Weights of a small transformer language model.
Size: 15 layers, width 256, 2 heads of 128, MLP 1024 GELU, vocabulary 8192, 14.2M parameters.
Architecture: LayerNorm before each block, learned and rotary positions, biases on query, key and value, tied embeddings.
Training: a variant of SOAP for these matrices, 537M tokens, 4097 steps.
Each number is 500 + 40 x the weight over its row's rms, rounded and kept within 0 to 999. Layers, rows and columns count from 0. Numbers have three digits each. The size before them is the row's rms in percent of the matrix's.

# layer 7 MLP up, 1024x256, rms 0.146, rows 721-775, columns 0-127
106:500490513590495545606512565520479557452494563505514514534504506518524467488525516494428522402433498452578521487534418515481516531511564568460537459507519466479516478460505466504457512506466517543455442520525569468439502458479563504469453519472527592539475480482554466468544490516536501532462542464514556490529485539509478535502522574476540536428490430573517485472458507457462430563488
094:522479537491553480531425497473559524461442439496457466462524501492535519449503462470481496536466532488534555441573580476474524446534479421476500519531529505515566475457471508433472451553503528568515592452516483449518462566503551456475566507503430495536453516483398509529491457435525538450403521516529531502544538571479564504497552494487514480506491514487460529473483505503442579591487
101:495472461445560579565511545524481509459513505516522482556486499572501451531507479544544467480496547538509531459460530505477454487480459549456474466555511433548475490462499425472583472521491544493433476494488413450507441455503459480536506453558526479524454527535565519399434452466558603574495513462563541505467538443534513508449458542464393454481493509499609427560517483511518591488518
091:502456527490522562507442472473507449463573444523498526473515528506526531475432522428546537560511459504499546462512470522479560471531504504420484486467490545541517486479443462467502487478544506519472503502559455480496499524488524597480474457472449533492470479512507495486532548447492544544496546578490500518442367546518467502541544548484540485523479475471517520523510564492499478404389
100:505519483568490471527408443491533490547527434442453515489520458436469428437503456517517517559506567488498508547457509579491529499455548521504488544440476539494488536451540456474482508494487505510481486452426537456453505444530514504483520536553474503497479506453487485435534522537469480563538524550520583563530492497551504477534466525429505494430507533535484520431528569491525500496481
091:472526518509506504503587521452586495480514512452446541510529538521523497447517539514522515545478450511530505503466484528502536565561490478494536522536502484537484439506500441543497531515485437534467442471467539504531508514450479484559550566481538522446525508442523490416525544544581556483548456485517404460497432431511518479532569502505504536466450462540451552474559523586488445466491
100:497510501503543469473527491460474550493463591490491482504463573516466549522450489496475520527454531532498464497643532462466439521472526442503482504518532470493485533456464491489518483452534488458487536546494481516503565526497474501477457543544430523504554475488501471467448472507518504482450505499531486498405492484498511506582510476526448518509461415522488520560483487409521540495499
100:496502506579439490510464500492556534542545545467494470532470535453474557480479521531488467559556498522524442504492465533501504486530469499552480489454520532585557467500536469580420532583544550499496524441536496543490526413448536539497576498523457538484505481505467414491431495427504543494549518521506481488555515555508550496548476509494526488440513419524501426495516463555460570471455
103:445535462519502534525495441563453488481475521436454424522547504461516479485511526431557472538515528483513455514452527473525512493543528490530553484519563504455372478508469442530509506574446507573475492513547528492429469522566511558516488521534550427465436450483482549487518520522462551561536478537473500482434578491402541496515482511509459519481447479460411544488504545502530500508535
104:480476612491484491566488485520524423514524470485468460409531545527480504530452508550550456500535501491592543480466506530479459562418487461496527517487490498583454472494440550530509464487465474607529587430590487480479513478467500442440445550524520460472428589594560448453497469498545482500453545476546482533453510543475592522481509497503525482518456490497496482448454490526523501501578
104:518472474379527498502556484528455487541527397478521465528492441547469493432517468544535516505497453450511491526486452502551498469452501536529495485537563520552527483538525524495447520542408515589415453468527516499468497460492491492517458503576504502539573463530528522457495469450505490510498506450580578544549512486447566512477608540529549486464611514461481541451464461499507460475470
113:476458410512424518478460492515479547474507472481553551578476506502515475590503514585553501482409442464443527587471507482452501487556499540548537553523476549424532400521513470462476583505529450474523460499527537487496473519508471544546441478436501511517446433518537431480478491556488508529542461455428478473480492532505462501563571527509509489550538461527460532530520500550539549488534
102:458446408450545503535544490474487559537531458543441524504494493493523489487518523459438529448442504464549500511527474481471509460473496519512495481483556473515477496468494461423462503522415535533565502479491543513547471548463547556440530506540439510478543546503474472455557416566540472526438489524533450540444550491516539600518567517445535521503497461506575466500577474490459465503509
100:534425481461512486485484398511468448485431549475544523514572555476527439458560527482511495541481495539419511551470458468537482523492490495496528477550478527525515530471510457518584488541581491475467475499500503401541483521510501529525583477592527521554488497480471517539551509531495531496506585517525479460506467554568439467523504520501494496445490527431436464495549488531494484488489
105:519473506478552424442483478497525535500533430550495494501493573491480467570499480483506468491618566493499497508486513432534431510443514511451511562467534495535455564556457481507542339511521517532489526523511457520570515430448525433469403546509472449450482541482472554496556399453474550521466489467529560480500527543595465526489518570475448508508513481502522554534473466486495538520510
102:518455566433539492544458560465464538489448417451465472512485480508567452455540507513481525505561548440503552485498560499470497499538470448481490556466492501516372453485528447512585477494472478518503483503503424485561469551527546522510546488514485501520508506567460559500488505459412467422462558480632472529461518505511433460476447435495398450494483426466462502524523489499500419481533
101:507569490519567475515547479475410457494466359528533555540485418504496481494494522449498528586453515501468535504474538499444510483518499492552534504510449550402532533456576558458531486473516465552527507536441549504491471511508520423540455465538500451494532553503448526574552493494482558457511524473499479533521497507526458531470525456460512448461475499524481483542539561562517458526438
094:496503544451515560553444455457552537565451480480531492551473461530527479526509389541494525618490510512510517555460521462441576558476483552475541513503487462504403469523569435526555469499492491540499464497491563527544484506529496479548485457504531509557457470500533565516468507505498477519579435471525553505555498498552503563482428553483390482563479489539512532496448503493570548521499
100:493496497478517556466497508493554538556381500500467520489507443508496586525543484521496478559494503526497499488521458454487488472483482582484455505482455492479416528464519542574508480533522523446499541510517508434493516505424495503514465446450535496540449523447509576518584538515414584502479498507528490535454600480503551456473479507482478473415533500513518429580501499516405486453580
098:447497423538507485450485429539476498507492473450503488493457556449472444502464498498498484437421556526541501474485498505465424483436485496514454529522510452522461474503560563485453505471517451496539458457535544520553468503489470552480490493512492526489538449475524529441516440452554518508514419443477445528477483470557475400498434465586512562504522448473397458500475470502501485527451
100:475493526555573513478468464546454483548495504533514506481572563515516442453549509593468513537488422568460506464491479445514530516445465474558560485509508497488462473461477557470433506558558485479441519477530537504562542497514495553493523494464473500491473516525565535511551571534400393481452448456491469528459515547544453446508562454433549496480520528453556507498557434510498497557471
093:502472556534523484437478523488491489544484520509465466461467577492525493485542530523550588528483564531501432534548501491515444524553501482525437484595495563464475494480446443505450510511514507539558539505497510427518439542486515460486551511494518541458474514549490485546509529458514457457446485607469552488494475507510463441462509510471543571461561419488466477544496448515594506552536
097:489541495509516585473485500503504487549494500560543546488539414495444447519451489446469497521542399494465454489480486502500516468491527494536445531556453511511490451505507486495496567543524548486524441542539495552481579488519473528518466544511529580429527565458522580457430496464519560453528519469534490529477492546525482520564485554541509470504578452432436468481537479455407437518467
089:458424454524504515436524588487547482483487487496535547490530469479520474577534473421534503548425556534424485514562514534470516557477440592559522445502465496450526460527443445467508459488475506498518568512532503522545512492382565501484518539497500520538511451608554487481499580484508469503550512541490513517464527547475521459509476487519528497503494406475476557531451525515448538432452
096:525588446530531457500548481506508534506465403485441525485539500458594417478524520577516507443487493516409515499563563504492505487561532544475505469506485471462443452487565492500458547486546438500483393548534519512464478514596518531485519584526431516487480524489497552529556442545495462547521533459515535511520524487494510496553443528509497446512478479546456478483489473521502492579488
102:555474534519512438467478527610509463503506478397480563424514526465540500452529535485522524483468470434493546502524562539535452538425506551520483534526472475553548462491529517567503525550509546496473523468524508454523566529487480498461478481503523487483507450496496487542500515433491549480530577544520554518519529491553527485500599511545492513528526524504618511491580508498529560444507
107:481439487572509556451567463453525484506529503478510464468507560496493453469501429504447509553531571548463531497536403471474518470526547438563545485527528445500526424481508436516434528467502510516496468407529550443439499484515568555532501535504514504528574525463490476455534525414456540596517500533494579555485526501513428463524521516528538570522572499490540442591468541456504450462479
116:432507499451514428541454531547535534514496515528448498494490425542446579499546619560542499459504514535481441429514487499485497506454499471471488545458516510565576457528585520452564490554496509515513522510451493497435498510446462551521562452507578532507453533486515417508435520514479549534508524517543513491572509475645456489485571480486512594504532507490510494537461472489460518477469
108:422442500522561448523480453502467495459455484476498540466487499526535523530470499504402543535539441461505479463437516454492459565517584500530482519509486483486491528474479541519524507535555485519506499467537537485496456529492446485473453419479507453460489490548500479395552454536526493515530475482505552544454537505483503552484457526619456519446469468466470453534495549465555411519530
108:519508534515395501538539539560473505494546470458467474500494530463537543500539541530525565508475553455437521529505505485491580513541488510476497487466533514443510478501551520455496524525508528395455560462446446489512577514535555578526506503494488517559487484498484502450526529520482564480475498528471549489443504475502432456538460546524534642544465521518522562494453516430511507476466
101:524526464460526483503451454455529468477545486451570513467566479465426494490521492549453488447500536451468531475484558461497557510471457405549505517469415493516466493470551444519426524449535566548493520519514567496447580504544561509492462480471490586455526570463507502519483542526482534471435524457477479481477543532465539506494548497514485454473501501544490448536505488572437474507503
102:444537533497432518559524529455473549512477482527481441523500502416532484470530491527473540482494503483471452448437526535586544561511489592539500541517469568496490530448434539568450452473517464481457460504548547517537409530518572457462512454553540524441518420520495548466547539499526473552524477555495545544520485480454538451555433525424553558496482433490489533518529473500540524499457
104:518493380521473532484532469491506452524478443487517503492505466468471457492506498566465521492561537506535515498469517583504468426578523495506530559456492542420467520507435460502499497517611501517516489577444452527511521528479420585522494452506522531499430493509511467486532442527488476482474552533476520506519509490502483465511487482502544535484530435485543507502540562560470499524491
097:482420468486567483513479492468486591481526465418511462516452498478410505575579580488547487427432538480541507531546517496442422508447498456502516447543525441534499470503503516470526448532486472478497513530435488453501495511445550545539531468553457574490488479483560460582527508515509480490357480467546511530531529501524520503451447510456515489471526482490499479548527530455530549506532
098:480469465503587514456525525547482534514500480555576462515482513513479404423503519495406455509508411440478497451476505477472563463457501403510523481544402566521453430512515453537519456477465509559558549503472497547463484510518542496442532541599503516522504439442543420491522523527526555538461403502489470495531515559510498511495497456471517494492476453449542540530416523458429438574477
097:503446570492485513547588460491524503570509449453461513544414482548481520505449558470508479494510468462457557623510581472514566503514558539525595495440501466493558493478460453519542496431521459453470543491489483501496465417478467548452498546598448491566596523542498526501537555466517453512486475425568525490484541525479475558479478448458557505508505517475538486489503525400541530465459
098:530507565492548561503432440529539488545448495594424538444537538510533518569461547483493463549500556501520512465500537469495580453531491562461548577471475516558476528509495498542539511442558548499396495417517420510505472489581467499548441525553491513483496526492491506467518503429471485492449555499584489456513548559536490473507516473531546495562503450488480519521540539489482518500511
099:522487476449529534563533477436502505453470471478522525525467631525486470595524503486441477531472507498523508538562450464499475514486534418496454448468491553571477409569441517489511449536431470475483490494500526546531461489506480469520499497500480442503591494468473541511523451554521513466505505495499602481546550522541450514566514483550424599505522550454479486455583527480522467533456
101:471516532525497496514495499485540477523486523539530514469501437461553451528467484556457509448471506523530503477486581471502501502482434497514552574564488442525553363424516505516443453604434506502457572482495423542541501454513470507469530460537509451514454474494484429432497530526579532526500518535482501457509542496539526476527469470521501478529479503520492534530480527536454493577427
099:506543509501506491470526471481594501568546471496521453538571503489475495543462525455526513519482535510501528462542480502544605512572466475584454426474429476495496486527433555494501450439512461474564518559489445549518462484540463443501449524492540526488535507545496506459491448584463514523513508454539435500408524541524491447468448451502558485566491420591502546444507503497535559565486
123:463469510426450460543540515396452536487433480487551510466471479542556488509419496504555494509531518551487525475497481527496494486468484533518544523526452527515406427495510491575500496422545463470580513508526499485490517528516557477452497476516477502461609564525539505461447497521475460544482456538508497500503562534562454457508488552481541506464488478467535483497568435554468492480442
097:464509529495533522490506429522532534445476554498429475461519503605488500480405489502472499553516489447492553492505477519568463502557482497476525539545509437466497495529393515461497458563528516491584490527482552602491504464531513505525496494587477553525464500475515482471442548527475465420501491455486503505491555469405542444432478502536533453462504499531439518538494450453457435454477
094:428562467471550508460472537502521457535467463526495496446527484468546550483481511547460487515512553505479482447552517470484532479498545527498498517476435571513489516461491441448491597496583445509529514467433462502449500460422539524515549483558543517494504448492516526469489535526491514474508456539453535451485522492424515579574477450571505517461576484470477446496515525452509449532540
104:456535508570562430452457535474473464555544532519461507467551533540489462462381435540534547470511420495464576529474502483447431460445519559496529501550500455585474475431459499513529446482500517519455428522538442525501457460424524564528546524471458488510599449418526561464479525524455476376519480522504509576551483425535541559471438495517562476495561496489488504516527491507465449524475
100:523532492555480516567573491502549458528436561444581513550491561523524468459485473460500505485431508474535524514491485531541474526570499504505473504532492518514491488528443471522472490505468484473450544518580473592505488506424526579453531415528544515472486493567464512475494556482512495470468477552531501524485579424468518489537584538456465425598561472484491557455491483533489543488502
106:500514519507458516536458499498462432541507458518489524513522530536562449558526449462491523469475390551545511505485443475440504601476534452481514486482540435509428490497450492534501480517491462514508479418492522494472513540517486589475552557507444435506523470459526506528502496533458539520369529495524481527547522477463516499587506515565429581569512551513397473518502487463562509504474
097:524557486483495526486453503416497474494455504541516472395487537469502579517620575655425453517536489451494501457491525497518535475537535500539455491529458526437549494537486524498556506522498446545527505509528546493502489514470495488456515517434525504496457547470456471523524437539537508631450479576520511534485526472499478452533504544541444497444523492495472545533550525531473570490519
102:520528513450503510470507504495478520486470486481489544497477452519444509492569484518412465450462519548531523496548560558561545505490516426567431529554423551402474514519480448431524460460478487472547498513444449492577531469513454483468456554528465474485505533487479467494531480456535445461540511519484536414488515518626443468491632433511434497510510558578498538529488534492498504497543
101:521498473497464494493503490514456513448498558532462494486547524505513559490568506481573497503417518511489545506498586445532543517492550473598565507499588443454502472465510544529475513482459492520536508508528568468570497496506422469507493485498516500552562508528539498487473505513423464551541535513433423426515522485517518569503535485498466504386440503513476529531530431478505530415431
105:481500438458441463518438468456533545484552539606446470488487522490450466519490529496538527512431497479488497472473446558487389428475522499543565497481455492514517484504487400494529451439456462571489515439508514492605492472483525554570558575502467546445436519473563511537484497484482596534458472517459445552459588413476520459517498423486499514466463539524532576532502498539454487525479
099:456523497461552576506510511495564483518523535494463444509513519502544476496436557523469468482456534483456492532506525409491581465535496501524506504487552567495503510581493538471614476533490562509438454514508580541448487522450570454523596528484470479511514464537434513492544442503594472533481551490488447537487518523486523510591543440459481549504562461428487500485490477556521538501425
099:544490482505531436504496585567571510425499471530493534488456527522530502469444564513474535498493520534488446482490536520435495531520453502496568559580507470489482521550470477529529513464480527452453475476553535501602509501481475557520498473511556503485490392479470549534527485569496450470582455473466485590492452489489479489547509546492431486521511440417568512502551453603448483476557
093:513548483541430436563514533541563542438529449531523500464456395539461517479543519463437558448533531579496490531517476442491492510461460485471505496497546452463554498533500529510497432525514492514476390535458562479529543517499461504441507468506420545559548480445516554530509484535478455500445515408505526495561507522541478516504478464493436471430589536537538468557467509559471475521426
097:499550534529471553453443468479479565464520544528474493518542526521395546508498585577533478493448541522547589462451479507534564505532486490457538475473530477443520499523426496486501499464589531478483502499533458534500531421444500425464490483478539505508464607476523455469554524482419523513449473520462499513470491590443454487451404528532494574482504453492535508581538509523522516529514
104:557578458547538560506544477442497571508429533495518567524539418587495509495498468522470515450521495502485504528516491496455437486495467518469552451507479490516528470494552575477520509504522401485530496494502465496451483482570469474467577527490515421448470487492560473478515525492469527543440512541460502512525614479558558483508513493518509483477409516531511434458502520450534529524478
# layer 7 MLP down (transposed), 1024x256, rms 0.141, rows 721-774, columns 0-127
098:483507515519483498465518538461527454509576537487456548468480474511461471431457534493517512497521442558483542507515547595428510459530588497469492533505502448514523499565575461489543459501413505517514490524477567453470475570476498463471490495522511396542490521448472510498440465533540566546544538506467531444425423470493510511475476517518506447453464575488489483495490518527545558560526
094:533507428518473535473480494456502541489444550512544451484572541490479495545497477513561482538568486496462551512470497448501498454440524472484474541489467502443453475429470444510475499498538489470602453515549447484463540509467478434574532477542542486523493493523529466514542559472467525536512474497504424522517430479528429489419483506501425544493485506546385573472546545550493486491514
102:491489535522455497467495542492453488512474522405513588490474568552481506528499494469515445518457569556493503512490523409461474448502543439514568555506454531554467538538488543530460523453507532511535534523532487450510518488485515492500520408529528496508457534433569397496516521511455505527495426436527529490548540479528520525447450554497480431493486417562569457513451517498485419503578
089:525514545537449501561553505539490560488445516476487516518485475451462488483519544528488443464536506478502485489525509485515442505476481520562511564547505464456470503516526526518442492525480538515513471490501563517506524523547427495552553524513530461535536486495501544495513468572532490514523505392458486448595564475488537470486508489583484487466482548499538570463531447540488552537584
099:523520472505482485459421498562532486535502463529471490444490458436532467456578503497487517533480609440554438572495485469474510516502516506497423512459483483408536484538528529550465454548491515541503457571461453559533548503543554520483481482452547467485391501559508537482519532436473517468543522536549494581499397502545505461473521524463520487532472443517528490530485503472433510562456
094:533450484442504496502516462483420414531542564546466485428522463503516436473472426540489522540509515500555472516472523577508527481539442484459508477584452525516509485456594505566475412481560541493537536445506503499486504530532504419468506501485457477526487483523528481584481458478543448471430501535491564458555495497536510496490449510514506588532506502545457457572494455451518488525470
105:475474524464475589567445443532535471470524449537426520482510481416482474488539450497481423398539439478541487451421494507546573446477501535454539504522446531530530404511501525507506494607528478590450508476402457514498494478487524495498561457417556473499492480533442475550526520508469482524471485475533517478624487545527546468441487501468541536502492546493551500580469545568502440503549
103:479455434555471493536520467455536549437578491576569521481459478476477439596495540479490499484464455472544518491470573520496521540608549538527479520454423543533500555551491495431536506485588492479486519525467565487500562457546500576462510439524458476492463426555497505518546513504517519472504509546528415532509539502507511439519531492563528511607454522493517499469502568501544538583535
107:408483454537517556564517533564429438519399464469601555507491521493473517487483535501525506515485440454442492496454540489520491505479544524521480520446521436530493510456469486475458446466452404605506555516534553458434456576490496574502555467489456527491489481488496532463582532502513512523486561576474534507515548550491549485438559482514546494540530471488550460462509500509510502494503
099:519502536496469538521479484470568577449591430446553509488511547530486528575481513514543431497443578511454484521523471500474480483541520520534465525470508563500532471502500542586478539526520520546474494512364548453532490440628516527526477507395453489496503510528523540516486537507528515510508469426487442468600570541476504492475486468527514525421570508521509505534474515456461441544404
103:491562548520462513515510485510504496450438433502532551522452447535501556539451556510517541513539441582471487485613489510541472515541492392508565454419560510547482534489560514542481500491431476500408496534481425429513463480502508453469458442480466483473539516475582529479525442519476498459491499536547562529459551483508455482554482549512472518457527554541523449453517492486552414489512
112:451540564454524544519487392407501547466437479554553640501448521470456543534479520492575502498448514439518512515562505519421437504524534520515530532460604520541499431536458477483418504479479480447470528578498517553506491509534500487496436511422446493476470497529489474531518474546440497538547483467563490560538457497483495494459559495458463497563564481540502507495477421458552494527476
101:470573528571591520533473489456457466475546549501493444513446440495479510534443546499455574523491550453476499447541553536532516507512583484537426520478524466481470594567573483480474471476546436497509459460489527529561480500445529496482548512440480451518493564624524492504546486527418498561485516519484459439494617521472514542526490509494437521472489442566545458569492467563508531524503
111:490535497467519515519520440542525522481538546511480539528521479493407569505497541505538498543533514541466476522578556552540430492520452562517475469503518534569522504442455486483492526510455523499470542454508476426474485487538493472578488503549514517469467511489545523502459510535482482527537474588526507461501458479482483482471475465409470502446447450502461431476551536503459522559528
094:518460475549453487485596505517502521481485452514525475514535486549514513465459450480444494482524498416444602544589505583466439485568488457483466446523500520537558427535453500485512514530518476439530531462488472531462508482560503491433486448509430496503444496482513410477484536458545564432547533479515481567506429541503460461485466548439450451638482494542518471559487567572498478509490
108:485478469448466534464422464520514522506481454539605431475487538454558548560608473487485530524492475499491497467543497522524483510524390492601494434520478534541504500530520505464503563502521568410494511498470471514532525561497518474495451521532459515546426537592556527477544599469506497501511560496481456564488492524523500427530439518435554544460465498512436469468485515498508486567457
100:507510554527477571508447510511477484491545561489495504447556556472552419547459511499441482490436489516411435556509456519467528572509492440517478495461533552518536579540474480522491498510451579475542439557527479499528537530486460403464471513476451502485447491477494458541502471533450478493508511521503428508568609492504475495472536559473476478499514487487505493488521452514527402505531
105:498471457480485607502553531501481516483440536482483442453482455500485546483515529495481479430480501424511457559517550514478447454452466432494485488510515535519444498497508464500525429471557519456525514406546478526507523462512497467453440488483555536511524498456462533520511456467484412479539605509549500502475493484563492422479527573470551423557564531569550487425449464514474526475497
102:532479553562482470553501493491497495476545524525543551447428498483550513526566532527445461547506598517481571498489557505579503589488469561521484474451470421445470536527573403440584480533468486456529458534441470499467543565467518509462464537434545495458563474522429489482582542512538484454511419531498479564526436506544485498425470491490456540493523534518493561442499474489468537514501
103:470505495432477526478538549479431465483561473520548462549549539576422578463512561601508535525555474476481490455500520480534544434582579473525509460472490492508488483492508539510496459533493543465504486514473504448500575544473472395498592526574536463380466572550554498526463492404509513497538524497569513471468442478447496494541494556468446510476519481530499459478453453541461529506506
097:477492384481474519450488473433426532514497481511476556447508457500524546532447496483439536509467535517563447510564466484466500550530517521523458439487513496481532440474490433570509460478467480585488446527581532478483509500428503469441494465502505497460548436522477510548470494520542528497503467521471525402491430550530556504513525518500469508538462510531577511525448517545424470543480
086:435441486460479505465543513527493529471500514503474532561522434488457467541496499506519419535522481481475581489504578453493562470523498560491500473414541501504560465506496522449602491550452505470501473529493472568483549482511437532500543508470505486509471560485458552479511486509474514520530507492547429486496437520501572446533463467512472459519465540478532525398475550517413521448485
093:521425568474517569500472460435449470456502487454519506500500479451546519537556463448483494494533566466510444463485498527549485548553507482427451532457442556537562525515474481510450478496526467550493482542460413532550435538466483456540499544426460505499531559475449467462562563545497428568551480502526560477512405546534536468467502493441557493502468526562553512539502511491478476566564
103:542508529490467472592411388527525542502528497594463525528494514520516538390387517538534482455534449513555518511485480514524469455517450455474511559539463532565514541514522550465515539539476543562471449487471513492520439461545459467574504441485489498479487531425484525534506472524428500497463485471477534527558544490554476535535529462447505490495494535529546457489511424557478462546495
101:507467516462501491520476497456531440480502460503550467456489517504525485505576609500503527446542453440553587467480477496546505472519541519526456588518502492436556486510507546535485453508511438529545570516612480519529507461475434517580523440482496467497533495504437447548457408550582485471503526525516493468564405504539491504474547428501425507497552494514497410522469470550418520500520
103:482513536474485459479457453517510489502562416528504485481525562523469493488475473516460469495505481533446565519455449425472463541483506521440503578503421446544507521496601477461445521537591494480486476551592496537537486455575558440518467540482527499526539530492549529539540556456562504549438489514448508477491562519526457525526462544497500564442497506567467508447507442510539477461543
103:476509497471479441460486518524472488577543494548470550506409519532497526530478456492545534517485505458406491516474490552545516600528526479496509528563440523593498545512520490456527506520433543545531481495419492568539467555504469516435473449510565502454475503461438508518437511520542443407488496502506565545480481533561514489444509438517527481433520517502486445540479471454515547561502
119:532484448498394544513509512496548503424491470534400529548549450476501626456483498475550524606474461482516422471594456564571532524462470468440457539482530492457556456483465488560471476527471454477613553521498492572487448440496459514496551426445554498552500504523524431501482482469445487450541491492492521566476472520485499526451486487439513506517484536485527464564440446511492457448457
115:488504529474537546458516458412538426577499491505528478557528507448510491545474552525488479525621488472527534463478465618527425523492524447530391538444463465515486471504547452516555482528552445532527496480507496565503508526472490534446428479531533511565513430516532466498519518405479512507473550522499493443475513501427514484532512513520443511510521491533512545575530535440513479459586
103:550480510520474506491495471458480538536458499527523469525539499474596484483505466537499497472502473495492490553507478523467452499512531500507440502508581466478503445470594520520456434508549636549453513494537510514511546504515571470481527497430499486581461528491479554490450515504439567454481566469438560444503551432572436498470523539493444536508545481437471501454575447465435511507469
111:464524463501561490506526528521542484442527445498540501473521516541526515542515504570485503450459471520461479525532407546466509490407424488510453500516541464518365522509484483537447525522480464502462439497544551486471438557479438524486508468507532506453517488539436434485510618526525510465530472532451488543471539556431498472473517524537451429513496470536522480483487521544413579497567
103:480457558456534605464400469546407528474510502492578551522503500434526531545408494530486537517485512496517522497488534474494473523555397492431491496522521488419503489511439474518477485491455513463445536583471465488505591508492509492554533487552490509567524567509437451460558528567487423536573465528509446429498485518486498512532495511468495451478432484473468519528561512533462508468530
098:447476529451526564475549495467468493470518470434443516466550424468518566493563510507514561446498437497527489470505494472575495456527521499517502477478451545531449563493525531524486516499497546486536557501538495513561505557469500482548561525585436576518527511422515530525501532501586485473545520504534469498513466487470616471490466568538514465430490549440496393532566562432435500457578
093:462527501567457465501548476526458481510439492498485479454496479465464504536432461480440552485516440419509475505501450492565557456489482527430455601509443533524528437523505446560449501483492461542535527469486499468425488500472516571493589475455489577483499503518545511530423430437508508489527521485503419498506490517469471502463499503531517447555547477498446508529520483461467534452451
110:474464443458484453484491522514467477572457510538495478447474540517556523515527478467531588502492500510526511525438493481465541439455412470586451522444460551516419479448560479492483563497539491452505511483450480540494541461502453523548449482541553483505489477548496526450453541536452490473458462491504562443484512528456443531536464580529475470480490566488502538509502509507461435457542
105:519547556459536435454482572490561434499480440454546528426471469520467444497504492499488522481556552549520539556493467457525501483560503537437487515515541454546472501588504506577558496481501474506494497510533489449480433549512458514466496448509452510451516570525517449533472537532527492521563502472502549465497585418441481436499484556498599496492495441486439543444539492494490607477461
096:488561503522563610481536514529530537506476501497479460546513472547545401429572494494471582488524480498449517477511514595452448526438476459530544484563545469395527490498544475446475500473476437552487526465569531513578502545481520552492539557478493482535464531523479575493441488509540475427458520526470504456480496533520551498508484522541474491490476447457427540510497488489475482440570
101:520522526456458473514528529498576468448396543487562487514512572424586513520446478453467525533482524454482497486503545503474532522463492478529504426478549482446495490558412515457503439516583537561446543507530497501568521502511440508463487556443426538494516562482506528481498540481496475560514635533506496486551558445488501535480534476537514460502524439498581553547607460505443508487522
108:501515446579486505507502470495546522525516461437566494467493500474598473470464529571447418406424496475479496540444525528526465555474520564511517527532432483514521415529507527538436515463524500491462519492533485432396517488537521407514510553573442568501558494532497412481537500552546473479523515534553499464536564485559563459557456501529499549523514502508551533463612489598536509481484
109:444474500478426486417413485535492458524484451443475435530504501469533533503533473491500487523449543520508504492513490503540518505461491432446562473468493496466513434500451494482477496482559461386524457543503449572547512510503414461489483506505503589527436574506603540498529505562502529512486517509465491511494586548446504511519445494476491527458534489497484486433462468534480547505505
125:492425501493509512518496544498529516477486450490517432513525483513472499536380387471488507526480546559517551501482490488473420504476506545464460524503447518481422456499489571508477486430474496503506508513563459473496635483549513507539485497466518490548508531530543545477532489490489467398533536561492492462475473465571340509477500516482525517632447503516480542445495457550559520518493
098:453494520575531515499410379457498541491497508578484498467487486463482415485460474537562493502440509489518542500431501502455495563450502530479518510581467563446475453463547505527485504515516513561464494466515455465533481467528566452453499490502538518491474515480463569517485528464513458494498497451534459544538513482519491529513455483467489506551540521486485482489514539482530471455487
089:500530495528508458516492527566475519517560502425505580446512488459471451504463499520496537500486551502428465547578502537487476529527529541493510452540506491484506581467488533490452495439482464482500559484539448548528484609505552511462484449459467518562501485497450479548504454539588512479525513499555429513449538445467490501516525494438458503503484485541550574451533540519515564437467
121:522481524554450540531406433456487447547505537507541475460552475519530462460463469473532498503547491539478506566427471541533462559491450504465459511514531452432512507503495565503540488405500541506506455517468485527579456489452478519511487537393505450536513473478540496541486556542480502518509508457474507500532452434517460516540518494485488475496526483556473479442553476480514571538505
095:543520493521465528440502446494517530499490544477488511454489503440486488513528448553439552506479579515546572527557488563462481507460554546521529559461520433454461509505540481554559499440471586536443493489477413502515418462526454494503489488437550437427437501500479476495473574474529509543511491503573517489529406499476539447533457495529440475482454462493472529470505562553434478485507
107:515526549478493447500453444539508506497441496410506516493489482447416457537464459509428511544452555454434501545507516546469452564467561519516504440537554508468500443556538436447524503465473482470450442431541433528510531468566468503507461441450464526477476490508442544443562555547495530468525521486498476579519512511476506509528462474539407555530562445519442498441469512482466473542558
094:520527486502508490436536462523400598488479471465463530536533484463545451515455502500463515484535520571587454472502481542558497478424463517472587484470515500540484507413472415535528495510565513502444539572495429486559480459496535521541498506555483519534482485423549549516461569547560529396552452510488518487500496551555496478531439584475483509504452530522545489535500397543560482528524
095:471518527569527561549455538505522547460508552480481496502490559496544520529456498511522488579537536514498404508469408553445480460528486531451466459527502426567571524503507426574426549562565487499565505454560555529465531507470554541506591492475570513522495488534531488455492538480457482492507465498513426543506555549438573502562405559484571557535497404494449498464461483501482555567443
091:480537496467522545501534511530552462553494469486501460483408525433495461491467462433503487461494540463531494556495441504488516485564511529495405501439410572490453504506466473457486485436507541489456497487495459489419540436489537493442513506504487479453515511434529515500512463516569496448442498494543541487442347500526516474524522476464527509520529515451555448511511539505498482551570
100:558533549590505519503536507530509496530536494500478501462495487493504548491526527458430522496483471455502464540474464458472540550482498535493509491496508527527464522602480542498520481451531452496465504514492495516464478556487519510544534530467531537465510466506465485472479464448511520448494504494603458504516270466563577489492533465426536523488458594506479463551485501500492496557561
097:537460491560542593522478526488473488495411537433559514528563462582461485514546531475525527521458521510500496471549535571490500467516508549479537505515508520541542488493463515534529535554476513481498491520504565475499545477555542567495511553499490504526550550478510581507542488422468482552492433503489472417474378468448436532468482557492491544446518530552478561421513528517466491465496
086:514516520466488606452550477534441501521540526515514444531560463444478553458586435432539447490464379482539522501581496517526551489482453505507518420463560588469520499488533573449491469494533476497539474591466474547456423496510517441483488492501407502488545468494529505482460495511553536489469467540485448493509386482517526504418442516441565449553417605550504485533495483441488582544408
094:529451514513541520453475538566481461442496539502513497578502516469494537512522438519517435541567493483476502511527543536534571467454545497538508522507494520530475479500544460515574539509491460509481522542440474510537449471481503523498422575466557461533463537536424503427493431496512568500564477520495475462505462467391565490490503505471504505529495431532505510504461539499438441474554
107:554511443443473534533466496527477544523512501523524436538509461511516511454473502516472502583472531481538515465493487533497528499544527547495440478508444516524473521394505462527482515527495421455501484498530484497587541464527536496517493436435538506469470446422571478469505502552521542504490515420597517462564435526450537502525489596480420460485459501484512533433504480600475404521448